Weights of a small transformer language model.
Architecture: rotary positions, untied embeddings, normalized queries and keys, capped logits.
Each number is 128 + 24 x the weight over the matrix's rms, rounded and kept within 0 to 255. Layers, rows and columns count from 0. Numbers have three digits each.

# layer 6 MLP down (transposed), 832x320, rms 0.0446, rows 522-551, columns 0-159
082095130105111105122099084133126106156121184139123143123122079169108097070115163112096153156140156129090118111094135166120172122085122127148124150145115131082145152157133148109119145145116117116158156129136161096114159135162140128110108115111155100113124130146168138197076138084108063122125127165117095155140154142113148113157107096109120112154141142131140122133083132113118107157100108095141118117138122136150113087165149149148094131152080131152129107136151065170159119112135141
092137082113113105130168139129132110102115124116145133145136083089148132117119141098143139154141124184129147132118153137131158122135098117101113113141085121112089124108102126104145135122114116112129154124151122114132123161148111148107165118119109159153101109120121088168089121153082155128119164107118086081154170114120150137147123081065139116145159156110087110160175130109099066121150149143163134121110117134135107190131079126142085120138097126149115121124143139169129153132132142
124120177111124128126128097135102116087119106076092133132152156103104097151142124148094105139088117141153131146150112129133134140121140124115157151150115128094112139155131105124172125130131126145132111138100154125106102120114095143112136090120099168126136126158142178103088149124168117190117127150103133127161120131117102119088088077110122140159112144100108156112098125134138117076116162117120134153164124146126100131080102109162080139138172145089134086104135108135107093125101114
129133099115122135135116143118106105123103082121105126099107109094116070157116154155084111131145181117075130135124098105151157140124103117131063121138104101114139136162125171146116139091128114106117140099178109127127143120178125131115139146149122124157112147095129188147107176171175129161157180117127157139095147091114170156152068122117105137096146115094121139123110084131179129115171114125103119115141139166093142133115112125110096086129094121134106122124135141110120177116102103
106179159150114103123106148129144206170112133156137118117149123152148133128104116138151146108146110144112083093100118090112071100092131123173119150121106126097129111136119130113125171150133126097138107088095134120120119136136115103140156136140102125164128131139084149152164145116162141134123125162179130164165115109094149113174127167127125070105125085087098137167128151089113158078058121129112121118125104112160135127130132165099157104139117139148143151081092114132154132114121128
121168130098128115117120096181116153113138108143101145068111114113124133111133134120098101116137141137171128172103144142114152118107147104111146141117141089101150111083188075166180129091150150125125132113160116138128116107122110184147089159118117124118123124146113152146075117101110104156156131150109153151115125115129134098117162143148112138148131101111117106154147097100133124126126111122142138088138134131126093134146111146097169130128111116116168189132116165122136146090151079
100137131148073151130158137118115161137144136147064139129099130084096091115138108121117124158164104140131123140122140129149157108118086168098098151091112133082115091084154149092159081114111106094162129141104164106160117129138113136104149097134080121137126124111136214154123066098162129160100116115126106129121129125108147127120076152130126078106119150154110123142129101128111116122102153120136128146131131138134169188075104184127124115162111155129109154124146116167141136092099110
147135121139138132145074120130112104113078145153129121177132097121111109126083147124101153127135132111128146166152106120116136112097103105110108139152130093101122196098107138141130159126125144134109140071134063127120138180139152128143145055093146141091102114088137107108121104145117106095113146156105164151161109116123141113147097112123089150149119136118108131131134092120165152150133112152123148122095137150151173164151136091115145152127163174101145103130130148144155120165120138
111149123147134095102123115160155135195141120095154149147153110114133149115124151125113055160129133071116168143134141139112154119075109114112155121122161126071130109128170146103116150127102156065168147119095117138163109124160141142169130119136123140117133129119145118118132119166123113110118139132151119086120149108113136106195106136095119093095158090204151115127075059141115137142128129143129131145168107088109129104132110160127120120151154146152101173150102092124126103140176151
123134115120142113092124168156178148149177126120119152106147137140170168131126095168131135135096178176132162096128112128146130141140122138123108125106106165119113101124089112164165119144065105151132126077153125152086094122120104103140133144106105074140163170132149122168108131148121124112124154156148123112110122129154154132146108170140149141112126130121110152183107135126126128126093123134121153129142102118116155123104175089121119120130068150135151150120104157084090144129188123
153116109159107106127141163113121103109134143164141139130155111165120112119126132122144154123137120130123134143148134134091140156154143159147123150123095148161106182111120118164176125122150113125095147145045118099181134138113140180151088091136103153120126104111146128078142096129147101108120114153133121123134127127137138131137077112084126148127150126157106131129128113165126146153133130099104170126118116106132180139168098083121122083132140151111100117115126126110144138108136114
110102110138143143183131111119134115127090090146106104124115141098114136060128140126140137114137134132166153095105122138121103103118095144122133097104163140131132144130093117130113098138133113143141100106152131144127126142158148144142132161107113188143121130124145089138151088156156143102111103124131183153133092113127062148103144093186101129127104128111108176128131127144090104131126128126108134096126092089122136111136109144138146155124083105150123128079070104136127120124130130
169115138158107133137147129107102135109156120138129092109130117099130143177162118157124109163112148138151132109126125122124095076134160131111127116134129143134143147098111115127128155109109144123094113131155192124129146148131092133116120102163142115162141092103124125132147113081154094135116114127090119135116120159081135160148114117071134131132122110097113131138110126108120146139109129125126159068125110097145120120147132081153142146109130092149161122157114117127121096138153142
145115158126154127103147141144092112136159147096122153153126109152133102133120191134092132097105140106167127164122113076094126072136120158122119131129147138161144108125133135150115136082121107081108150121113180179122113128156187128089130126135123139131118121120116158117112128184152135168148134123144127117126101099114164143110126153129143133092179126147128118163147094177150087149168165140132090168077115136148109083139157106087161144148074094141117114136172105119155113125128126
123119115099133184145153131150174146093089148155154156123111132145156104126113141130114166134135095129070107121143124122154157128138159138112105139163144153105104151063114144164199149150118166127172128137175105139132133104175117104099117146140115089114110132180113069154163173140151122104150121138125103084132116148130120168158150093117188135119130117130143134123129135174150091151153113128146118076161098148135140145136149163134114111117125132102151125128142113134142113148098116
119171156138138142139172115138101088136116159102121139134086072124138111102131150112127114138144113124122129119131160116133164142113119138127171128153114098114123078149142109108156133083132121128162151105178140123162119132086121138157133119154153133127080118100093147140148089123156117126116150146143134115130128154130099150170116102130107167139181094148125130096131066187124143163135171108170132115149114109138106149132125136105159132136086083101120120135108115183151076087118124
120124119146125119124119089114142096132126152148081102094109130089132115147099105064120117121085110125104122215107114177170107129094108140139103108194147098104132155146114152143155143105142141109116131113085125144147127118133155073123123074104121149140133133102117148120161142117168123173154138141101161075143134128096117142126133151166165135178161101095132131179126153128141146208082142102146107165087146130106143134147139127119147117100097073170119135144110132101143091097148169
111179160108132138094106131100083127128122121124130116139133139112142161120142099136130108177107125123099167084134131166134118165105114154131108127088125089144115129126129117107096131089150140126094160097163108132125113164148131146131120140145155106137168106134117133129124105168091095134145077114125147110107140100169144075104148100186102103120172114162148137133113172092095134111081147122140151129134171171111112144142147110119127124165114133105142131149165164090081108155138110
114116127171146078093094106128127122104129115152195117134133112128129119134101094111137121122134152138113140148128149126110145141119111121137116151142128076164142146112077180112143115119134120144129126123146075201126140171099122102149130089167108148134100141155170073106112113109142118093084091156121101154110107160100171121140150102092132119126127153115155079141128117122122129110131154129135141145107089149132153114133130134132164084098122087138127155143147117128148072119098150
144101154101140118122120105163133146093159158127163136129115105144124131105106156112088144118109118104081112132127146088149093122114114138133120146155067122103136079119113088133126128115112144139121122155131171114106077133139105125117106082121122066149142170135114161129084118140111148116130112099122126125152125130083078144144138134142100102158139113120135124124137099107127099110135108152142159132124128141098086111118112076147092153117176103122125131111153133131122086103124115
092154138184144129121122143135136110091116116111102122125121106076157108119150110112125134136127150071119164136074126181146110145160101159131125124134109106103151128117139103136142123127164139145094175127134165125110124096145129136143116099142114153187117133135125096144121125120105149118126110128138139146099177137132136119106143166145137074106123167115124148158127131103148097121140133128136110112125152148139107135107136175101113147142121128161180142143149147160119121126109127
112103121140124131138128125071180137106128146174119180098084085127124134116123217116152122121119162133116092135098131129130140133119156166104130094122111130127139144152149124133083103125151199147133144185073129129075123112153138128092122127126152158153156135145079169147147154106118117136098098122127108114156154134139154169072123143116118146121147158145135118100139111121172053092115144131118140105117095140189116128118116170131094121129105132082110111120117127141138136137118178
166107204178120092091090132134122128174131098132158113135124168126104145183110082148115119137086157152121040131132141091158130155123164125094179121145090125134140135126104169130122159108110149112114156182120135113099168159106122088154120107106129121110140144166120132131137127139129111129125154147094130082136161148129083100103150119128138143135137122168146093146095147124101128116085128114129092169137148140102100107117112120140141115111115144188118120141094095101172105132149127
119132105136096175114148129108120167145172140123164177118107132161157123123148136135138131115180121117088152094108114122153098118163112135129118117111153127093120114191098124144111153138140150106141161157156118131153124187085139102133164140099131097125134118104160095100142151134161140100122146133135119159106102088164088110091140150144108143119137171148099152160112119133152131124158122107164132159130106138158094115118182110137147109112085146159126123125140163101122123131133124
155085154153141140154109109163117123147139175148195108143150121139140128160085117114147147087114118126165121088139130113144095126124104148104133104088162115154105132096103135101156119114127123152096138122101119121157116127137128126129094147177168100150102115109140151136113108125123146097149147177117126108123117158121133119157136139149079106106115138107109119121116134125103157212132059113150116091139157096171097145109111116195167148131107124139182135138148157149128136100140105
158170179155113089125142128141092117112138142106135135180135140124114127115125153153166142140132155135151179142142155097132116128147127153144140098138155150158134108156154099157151144128149130124087090151122166104132148122130129148153149153147140088180162165122095125139121135126112161129143129122089159140115099130130152112125099135115128136074142124103127085142100110142116124121153139137131137137123142117117107153103128166129116144107125151095135120128101135120118135123119097
098070128135101153145138118155136179116155117144131153117169120139164131114098130127135090113120164165107151103096125149108165112130115095151128129131114131145128135118122114161079134175103154144136145130105133170142063125118151128132110157119130122116126144115122133114132153129130120139126156079091111118079124138165135150119160077102115149120164139162122155124152109088145132157138124150119173081140094128107079162068105111155091101102099151128075115135113117116143164137129130
118090133149100091130117120139137124123108106116122083139163128127122078093103117121134099126138127137147123149117157110144108153187143172130103137126133118139119141086149065125134109140098104076162047128152140099114114118162127073108117126138164124129088139112133131132145101103108151166121143167113115134121127124176161186101149166153134105092091129110155137136109132121141138144114144142140162142129080122110113130112081156142112130153132149111167137111133089119141097136133119
131145113163134148136159143145166115122134109148078139119144093123105112112106114076124128156143097114081141154151133154152087113126117132151134113151136096135100090113149160098122137123129125122129123118103117126142139168135155123134118125136171129193119147110117172132067152111134123121128112095122098137119136156142169107122138145133128098106145108137152094142138113120121134149130140152139148124151141170134114152127106103153091108134137115135167131155074089101121146116168093
186086103142156133141134095173169139144087133142132140124157136133120132089129159143134193144094156190123102156145095125055109126118106165136133093122138142115123107163144128167071134147130094142152083146132159102163134133119132097101140118072144146101158161152118134198113082120113146107105107097104116126110149120122117158125127130147121138153136085127123149149077135163143104140154139161147128150124088155118112132147131074157143125105122111163115131138162091164172128102105128
# layer 6 MLP gate, 832x320, rms 0.0446, rows 523-551, columns 0-159
114115114148094163159134123126098123123142106146170152103105144087107156096168123128115118109155169129148140136122127150065130130143102093091143129090156146109147147154178131100090100139154140141126162128143139131063118139121177100138133107107110128082135123129114128123138105124132099131149114149131122121121120108188062118128091128120148122107124114174088104104117130130091154067103133128152122143115083160120137133118113136115124117143141165127110100155114139112173158111128110
143129129091128078092106132120157096101140070105106134120159140125088096119130093161121157155117126151119143090106094148090135132158115136107136111118108145081126136116127146159155159154109128105193099155123173137150143164115144160117120154178135137158116099170099133072086147127198129174150156130160152096128168111127107144088141150097097094131135116137119107121105108091149155137084136096183113126138113140116154102094131087131081145142167142120127142102153145108114131148141135
124157110139083143140164103125135127093141185134154141179108123130128198115114096142141139111112094145131134118126113121143120120152133124099141140123108180114171119132099122110117086164125121154113131162115126123139128147123117139099140094117127115088149093166122120103129118062186180153110144136109133131127110141119138086126153132152120120134157107116133104090131096134125149137121109120091172131167138138132155159115097101131117089125110140131099153130136094157121133161151140
147121152136174095162123097124112150161131128170151104114102104107133172106150141084090100135164111133148158116115127089100097141156152126136124117164080102125111166112128164159116087169119119154091113126096128114137119110133125137123112136144224148127190134098131137106144110129180137153115122145153131112135155110114123130127120133148129116117144086122125104119122134156146168166123119108124138130094112117115131120108161091115114145160095083152118102140145107115135128140109142
117133136125101116130101113120104137136132172103093140133136103167154149153162100135109096100072078141123156088106114163092098151137106078094156149110166134133134135126147123150113130119102147121141088135102109133085105119116122141145105127129121136112114134096163172121109141141144080147147158136098116137121147114091121162115158171156099133132099157138160112171154090101140129122112113158133156118138068100118132102168092160127172105102073152131153139118152137139155166161124120
109156126170122116193156126120109165106111131140132132090136135100117129144171107148117107116140091155100121133107142095141155138091106163116114132088067128092129100123130155093148114134141113162130160139173109127202144095079158144147146099138142124122129117148183129120119108136097154131132109137109183135110142104129155097108135124112121124114117147171140102139150145121132109120108133097120126173150136152153120152110103162191138133160168155130108121136120081137153121121100115
121084165141184131157104140145125140129133195128123108113077127104154127115112100128142078176125163096091125134049112129094117148118154148122136118104087130154151160115104131132149148107116141126154123078094085117142120105161120149144097129137121138141101156121122140143145104119100109159133105121112116100149093095131145202127115160131109080170162091134102164163118136120106138099108147171086158105135133180138125136147109129119118150172093132144130126130188163106143119109138159
100139150118174119133156153137097121151122165098131138152158118164110161108131076161141163113126120119149149117168105150151113131107155134085122147120141153138099152118115115107115121088089129107184153119119119163160106120120108155154159123092107072110163122154127133149097137139142164140122154113129175098116127143139153115117147130138102159106125125133128118089146131143108122132099118098124094088160147069201165116154127098161177087146104110072152109175072153139153147152162129
111119125133134158112144132161112149109152132145118120121102152100105145106151116107136107133150118145171139123155121121129105088131099125133092140112126163116132107148160122166110150091159139120136160097097106125158103121132141136128143122112128127107120150116153149134169143143120110131135131082150117138130141132074135139099168128096176082153137151124108093136152094135072138186065155153168105113120094185142176108116119154140132144185187161131109135115122079131113148136142124
105115150152142158085117100135177170127116165139126126125110160148126161130140150163108078157073119114106180149124112112109101145160118097121149101122139139130138110116117098126087126139130104177192104123095125170126121113128163141086133153116163164126148152128101103114137118133112107140152131135137118132142120144124160096120144126121118139120089124104103123112095148086119103131160211162093106126097104137140118157171122114119158144160136118136120110140144098131160130134109151
134160137120130134116128105117174159096117155101124138126107118151145080122147151146097145147162103141168105126121092133132149108134155165139104111128142136141153138111160112087154109145134132144111139105148085094174151114092141137076142133169163111110113146164110112163122078121088098179122128130126104127120158100139130128114144152139151147118134104189121144097127175120113099142157131093157147110152120153130114129110136157168123148135152160123111114113100137139120102138123124
119119169100143070129154130137120105123107134180121136118152143135124142114119141139094149127110107093128143117119160095106159084137129124152110091148117121105159126174104127129140094101139131124134139106124162133125132161171119139082135123144135134101143124154149143122096131145181111079114118155114125101135092137071130138137107159107105091116146107144202142099097091169160136162146165144142127140141092116120125143096108125129112099103139149138130121107146122117151119138101119
146105104141149108143143123156069136113101157142156129132125097158130129123143129152168119114103118092118113127115138110107171141119058101092088077126127094113118092073091121104118094118163129110124135118161137124120172136113145130082125134138127148095104139099147150129131146143108082097136112142141147081144140092112116129129110114147165125118111170152080140104151169138078164087148155166135089127132140154119101141113150083088153193137131123110128157135166098123126151111123056
125100112153105106154099108159088179141170145128111157119131108116167144100095115164104124115110108120097117127105134141095164137192106147104137122184132125121126120099123110108158152122114133119063101106148128115129142179140115123090139123124135099151117129154131093115181101187112133133137156133137130122101104152103154095105108121101129139129107148135100109117103125106095138117117109097121132112123094132173149136129121141139114149127127130125160120088133103138116149112101128
160104096131166130126099110131136136144162123108103159137150113145112127130129124142148148133098112141157137117109085161134109109123112100156134152118148112100119122143174131153091133144119112124086139136149143146136114150118148140121132136150159099113147133137154116103162113120139130174131144123126164162135159162113146118153153130180130172144127158168150109150159076150151103124135136134168116133130115082108116134140111131092139152099151100110152118125176118130130130082140115
151182150114128079147111088115124089163079152128119125119090136111145129098093135073133124106129145100113089163103108114102103150136143131108115143152118140121088088164155140097136153139138110135106116099138136116160138130129115103100091130157126108150154140173145144158111096112075119144097146128117156124135169180122134122124091093166152111203149128107123145162132129139072144095120115119154105110111100163125115134107118165130121118161102136160126129145092107100124101152120098
147113159124146121167098117101145115155124179104155135147165128165152164064119156112107133080119137110143163140128099153106122106125142151116115177165092119134110162150126141124160138148130103151103147148114142086147150154113106138136112155132144129114105115050128132137128100127150129132138133132131118138140106130140158124138119132131167162132100170109115069144119105145101165167108104081127116127125129141087115168127147140122091161139095162100150137144118135088153091117108127
160144075123086106131096146148084129124156114120149138134149168145094110159131130112111118110111164098131121115115101120101081132129075174123081142098086101124119120131136110135121118159145139102162126128169128110100122150136118132107134126129113097146128109114117135135097076114173091118153109099120134110138131105159122157132106141151159126090166091166135123151120170122146152134144120165115147129150156120129123128127142125115088132108121118139116139100102140090102153154132094
145104168082091100121132160124142137112112114097099135135147151113143157152106145104111114095139102117144096140108069104151156167183163093129125114117177162160153152108162137132126132139124163114128148164122091132113140126133129147122132161137135158170144123099155089148121141170115152125113174143142120138092143163140132136103121129159130105097124192147109157142132130127086116137134131145114130171129140152146099115127147139162128117155110130129165142150138120116102138104131120
121149107145104122109153142144181125094143142164124122115128127100142158140087107097155112119121140137145119103121145114096125118120095120187158160142141144159129163127147122097176132156147131121133151119140162114138150107140125130160194142131108112155128189140119088158129125108072184152126133106135099105113115126076123092141127153101163103118081088162143139140148118108103130142116139165138114143137125114122147115165121145144126136149133118141157147120167118139098106114112140
103126133132130099138166135183092123098101133115145166151163141142120118096135066152150132095115144130113128149130121135173091111142108147152153163099113114127123113122130100128109152126128114102123139148122137104111176092069114102126109139066127104153178144120161117126114138089120124072090107114119128150169138128113119099088137113122079109124135116096130121111184092113114145140131134124172112116130083131112083100171126188131175144125118123105126100124100107120134113138062122
128087109145145171105109139137112125104133160109171110121121145135108063127115110122092138108136150108199114112128081162129104099131104125148145130144124134140124083162048132125182109105152128124123104125135092090144118128105132132134119110135121122144143126124157139075161107130166120127129137122121140148134096152155139138114142159129151099127101107125111122104097152111137093118143114101131129131129094111074124120140114102119147145124161161133135135126062177123135129142114154
138143117146104195111115085122155122196119106119108157127136093139176133125110166148150128147116142100123131062102123131099084148131114117108118199085132166102131096156149117132122163126126100133148152142164115093145105121095167139166123092133109148092143134083144153088125093131141118136114111164098093186092139112145120114133154098063156130094109163152112138136106104145156122156133150159097111145104120132136098134123102131134105102087139123154127170108151106093118132170133127
082121143057108165120141142145116135114058139144130182169134133136127119112108081139109108159083110105122185086093125103155141112174119143109142168140093120138108173125139169097123110131139137123120130122116091134098139122090143105118162147149148128093135127141102172111103123137120108120147177125152144142170149150147128138101086099124142091159153198155126132122106145101124128120149158107117097141118153194125129125162112089136116148096147145123162090080181134068128095114129123
083126160141100123110139105097125128160124104130108130129096117137114129113125157150138120066140111165145110171174093123106131138137144134104117125127100112119141159137119129130164137138102146097109128100106132100169140119135141125129149114170137155139155120121092116133135102115149136174165134101176143145126076079148120104135118129117142156109141164136160146123121124115153142162095096133094140106099129146105137117129158178140100144109164094136116137128115127135136119123085122
140126118139177120141121131101114149141098106062119136158081121085105144134127120150138098122152151126107121145127155132139117128143153140131154150127121146119150134130113135144153151129124151130150114108164108070122158104114112173096123101150136148115153156147132091141125125157096162132113086070108114133146149133116124108123112088175159152115107120114168140144122134141120120127134127115128145094170142137091115158138135165128153141095154089132153125127099129059133129084135130
096177138104119119151132127088119120101138125135165199104144139134100151136131159112123130127145160118163147083137108133104101118153146145111126158160095121129136134124129121127154099124117133170179100174131137149147133149105125129150148106121162113095143141115154110120110162104079152141159118131130143077127111128115163191103120102119145137160144108109093187113121136135098106137117112136101132150117119124157097113129165135118133108096132178112104144128127125095104116130118159
152147148072124134159123113100125140150149148115193154182074105119126199123129144156137155147124144113141126089112152117122132151145160067133115148135139135126115118097124115101151116132129137165158120120168114122111149120129139168165122118144112128131111142171147171153121120183161111119129174145133106100107118127126107168090144097148132124139108161161128119136116056145095155104109114100129111107090097133129150095126137154155112151123111143175141135179138133089076151111102146
106123139130116132138106155151089113133140116106075118137114121141165168173177086140150096140151132103094137119132179140144115118118163099098124177162156125130153151146117170121096102152130141119154133122150114089139130165121142107151081110145160076137119193116082140125122125162109136152109169120121146150156125118104117139140079166131091162134092118068104091102115088127138151116115152068117135117137083116166105104116117178122121106082178090110168123125143154139154146162119102
# layer 6 MLP up, 832x320, rms 0.0446, rows 523-551, columns 0-159
113111144120121092158131102159097118110112129126091106120175062123138079106147137135087119126124139143171118155122127094077124083139114128141120106191112184140085106099137166130096115141133144151150136127105090121145149112073069130073129143125151109155112152104139122098155110161095119099117117121105132132154181169128100156107114117141129123150138139113107129172153145078124102099135151162134131161126125090084146162124084156100119116183113156132131110164147123144080144140116112
121090114155095167110136116124170143109137144142176125126104136105115162085127136125137138106133098128121122165165081143133148109133126099143130095121159106142160114098126166086145107117172131160144130120111160160125121142124157131114123113146112111100120127109133096086098121136132143131139141161110165146128083074107140162144146140160107111083147129114115094113163114142131147114149119131129125144103125122130128133162143118135134119163128158134152113128121147168128123110121109
125148130187109122114145104153141143146165136149143105151122155113151129145141091177080130154173185099099131167128136148150144095140108125127137087107099121146188108106117101115191163080095108083139119126131094146131138161148098054117115135107157133144133139130141114096098099108139136122139175150158118105129163111186092121147158155117115083144113089136159156085152105130130142116156135136093156101133112106125086093153131122148129100141073087124152123096140155152142087138136104
122147165106111133129131148140100131147141132132145169103117142154136121180168114115154140095089162137101157169110157081152143123148102105146121100175165147133106129162150113098154157110123119104145153107177154138137139133157095100100108117163083131130140132170106121187131170143123124109134069110116130115148138142100194146084084100171111145148142163143129157113116146142082082127091131103110105148182157076109148137137119123197156105113148155114148122073142167082122116100107084
144095147136185128108122098112091113112110139112104086087121115160159148182135103146126085101139114134162137132116123166143115118133084079067105105171146104130122092111153136135106115092146157137080178139124096125112125109106136141159052122114140149121101152116143205129139143118111112185130127133129153162110158153140123168135125150127104115116113127104121093115146164111139158101138107152137113135165138136102132122132137145114122123120130121091172122131117133160163157147160102
138181131120088112122129098136150120144146133129130131105128131134156105163146097134099103142128116074130126158152136179146139131118063119127136140122083155139163089103121101088125102174119143159093119127144128157098117119091101132125129170092125120078106126146145135144127141099133127118137093118135160132124157147099139130144123111094193091122145127184114134144144114125131127101090149113133107105132124096108088159146135118118138111180097083105171159157132144141136118128122162
148121102148100148120109130144108101133110151130115155116143093127178156086154125126147109113159124103147126202131122109143126109178125161100121138118146121094148141148119131122105143158129133103092185109123137131170173180150166086150134139075117153115134089134092115097129129158186092081148118118116170150138175152146132104127143133119106143133087112088108152145093095125144134131124122137134093145141106116112093146089141134172109190120167130107111154181124074098175174108071135
087118106107104084105113147129135107148135133117152168100122110115115174135140075098150136059131127083108199133110131162131074108167133086061112100117156114104159157152138157142126136100119136082186198119122136139133092143125163132157103105127121201117136146116103148128073117107149137121155169129129122135116068106116129114144127129134069121108113126167126126169113137153089146174148139154139124148131129044178125098130125166172113128129125117112172141139118119135131112133156128
104117129133134152134128122141088093136129142097130132108118125134155109124078148106115155140132165163148105152105137117137151103089121137149157126093129095176106115150130159146120126123122105122146124117121150106157127117129137165106137155150093115142137126089136097130147119137150138176142128102126135126119116097173162137167115170145093174163135125140149132148119127109183134093142105115125124119142140111108119153160134117119132128105101112117127121131114129136115063125126064
203090100157083160115104102122109143151135166135162102179142147102107116144103126147139126156122108167122139113162146122169101177114072146122110159141130151145157142139129103128124126130126077084087126132130074124170126134096151129085133163128119153136153104115131118108109146123122071150178081126149084100098142151167123170167132126127148177127117123090089135108106118160166135139100158129101130124084132111114121130126147101114167137146107168148150133110103124125099146143125155
106133117174130094141098143102116169111104092105136108140109085108138166125144109142130132132129165137122121106121145149121106140165113150104177136143083125148120154109117169126109130111137137125177135101124120145123152116161111130170123155139127186141126144106129119123156097152127131091120136132116166173132155131103116172140123128144095128127091184157083151121114089155098132129142139087092136136142127107126153109138091152165142124161142157125116151113091153188117103115143127
152147146127115145116097118105089141123131093129154137105160117158128137098130145128147120145090157107110141115153143136124121129141148129121085089103160111137115132152097136117125133147109136126124096099148130090137139148138103115151126128132162129197130121140118101137120126135152115175147140080123122163152119135118132149122104165126133137116140160121130131140140172163091130157131130150159146096112112146080135096134108114162169100103131130150130105150121143129122101138100106
141125148113159154125143096122096080119123146109151066129155121128119153120114156129129105178095119080133095102113129133118142160115099124119128150138103122164150078082112154152124104102099112153128128123112164132117173108146146178081123110145111080119114118127134147140107113102075133143140122132124102116130140090123083112142118184099154117120150130154124147143145148116116132152144203149121069134156114115132088120100141109112178157116094112117114107137105131152077094110111095
127134108128142116090123152156105159092103143130157198122154124135099144128107135152121163116143057156131127132135151133125144146149159133134121136181080174106096178095108143137163129155140132126148095124144102149154117149156116101114129097147132140136119095197129118143138159144122155149079127132114161109126143139107139137138150130131096155081149113092131145086091125151146095118108133113144115154096145135100160135141151149125110124132145140131132147141117153120138110151104136
111149135141091134114165130081123115134137165128144152130108108073160084115064131168119115139113123132116107147146168089155133115095099097122111167106145104133129089108100091114128092139126112161123110097094161163137055144117175131142115128137109143170122161096156134098097138131094141130133180154131117120130110107134151099121111084120110093144147124104112167145107166117120139106126144188127131095115105120137143115136112126108108121134126125145151117132153111151150136131134106
094135086131160149115127093129158110126160124136118160124159110125112128116121124096149144118112107114118117170114165170140111174053098110139120122163124111134126134111084085103115201153120150106124138134082131107141188096115155122116152090099112127171082141111148139087098134103128100140141098110137102091124142121097108109154100158112106136110156145137104144171120139137168122137139139116117155130165117115132177118135135138139095132054112143132110117125151146114149171124116123
145134161118167165136122117106106122149145184141135138173108120113135120140121150131123114167099163091130131118134113153096146143114115101099201144157097123102145113168112135123109150122102155133050094142127085115073114163127130136129104107140152110101119108107118126145099137123128121149130115135156185162140089116130107133130129138164113150126126104160105105143071122069108108113150076113122115113121129127100102144144132103105121127111080154126155159127087135095110141139134089
106095164136124091137140143118141121128143154122102127180132096110139104120116122127169113132124137123157159162129122094134153109140129098167116084092127124143147152129110131073128118144167126139144105140123143079123150129107116095064126138144129104122131104122118112130158109161136160125143190188160155124112130138122151137121109133131120112118135165082127096104135067161180129176137088103136123136108140103139123118085093139140130153134160136107148146121121154127105088134100155
077117085120120118121095117134121155148108131129153137113103094138091159142097149177107144119131125114083116130124143092069107130099107152132115111119106111126111094156130179128158107142103179161098140105123125173107126129150169146114121117121131118120147142131124165112176146146143159148171103130143116155126151107112115149118127150135117124137132136108163151142142173158175098139072143110120094116118115135115147174140112088119127140140119147122150112130144161148121136155104122
121145121136146165142104105160106131074143162126095128116162127117131139124154169171145096126124128101081104163114163120145112144141096140153118135117130137135166114108158119118149149117150076161119137163173136146141148091143128141154126077120122136133104128132133119129107147141095155158103076130114154172078132145132122107085112073118097086059119147187098187128118118059118136145170055107112148113143107099144129132109111112124146118160108144117118168138132139116152151149118143
114141126133108156124107167110143162134110122127119149049096122122161091115134148097152143111125146098147103075128131152071137117117148148117137068130122116089132165110119088117176122130171136127131122116085110117103099158176119140113139124155168133165121101136096169116097125160120122122121105186134151094109117140130127133088102171113124175096094189158158148102136086109149114115123116158131091101124127138168138129126157122124116105119105173110102145111112121114161144086168104
154110171159111139131103151120103146117152076090153155128124144098094123114136149099157154108154131154176102139109117088114103138155127137137117146111131120132200125118152122113169138124138114119122130138158104080086145120151114090107132114131132148138139121179108093144158086139094097158130113133109152067074117120110092143131147148085137141139091162147155097133089147111126126124132135163121113142119141126134082132140117119142097116102132161153148152163148107144136121161180180
132145186123118132113110152103127125163134104133138159148096077092166125174138107145154148124122107100100073112084139122081135171129114167138118164105129092138153103112118122126103127120144100117103136162143165073116138109093147150170130093152149137112120098172132150106143123103092126135107066155112111113108129166151131113137130096146130136112136130080118093125141101133136117129110088129106170188105127143144150110087118143147050147108144153113132092131136138099210132140109149
154138063181161122134139103103142135142132131098154129121133068117116111157143121129112131149140147169136129121150101154159102124161078143105127149084131090122149124122143118138154140143153135161155139147121134147144128115147077107118098113126118076176129145112130147131127111125126176123144059114110136117124166128164175148137151074127112129119085107122132142156138125115159118137122121134143114096077106152140138198086128142149143132143117104127131169145123169165137137135139113
164102176131120138127101116146176140101109137099142123103139114120172162091111176160142160150113096115087153116146098161124139100087118148122174102150140123118148137133131105126144199098168122116139168103136155131193155113108121131118130143143096160152102133131152124144131147125125099133094127120158139142133120114117137116166130129128154099113161118123099125116141145126167125112144109123129083088161158134095144139148171137116114113126171129178082104126117092113128140142093074
101121098123112165169126122164130150141100148140120140119099128141146125088093093124142131153128118134104137138124133138147102125095098130118087133141140117140167179132162132108128134114141145161098143126113136136120115140143158157128078182104129111107160139119141120121139116168162183127145191139125121153107144124160136141095185090110128129131137137120160136120131137086154133130151132126098100108127119081114110126110084145135131145104105124107109132121134153118126164113154102
145141167130101124134125162095141109131128078144073154133157123157111109117112107139154139171116137116145130096122147184105121091107143130114080156155129131113125110162129150137159125104122130123103097178131139130175091157069123143090127139106117142172152096081151116177114134133131145126156120124131121133099124119124160105134112120128124118126134072129168146103155123144119117100098145111156122140140109152124145086136102155140138110133135146156133117135111133159144130172100111
123095091125127131112120119128128094134085126114141132105167135155139144133128164168132107094092107179123121123094103147135110142116142113126148127129087170151130149118167112138129119143137101170148143112109112116119148127135102158141126184147134131126134149115128118099130116145063130139106111129130112156130146124093154140150135083152101108129098127103111148150084195099172117170178150122125135079126135115124177124126118097133139143160116160084152109136163197127124077145082109
142108139132124152192113113149155146122134112148165179133141130108172167084164137126086148135082161156136082140114122121109145129146135130176129113154127088116079114126111148144102144141143103118117121135117134159165144073116144098122110153084091186118155078112124114160120125127168118099121108123134087137103106139105122116153121113121142129149133096166160161146148153132124153157122140129090168117127128181099119111116132039170163096176145155106106099132159092129120128147153120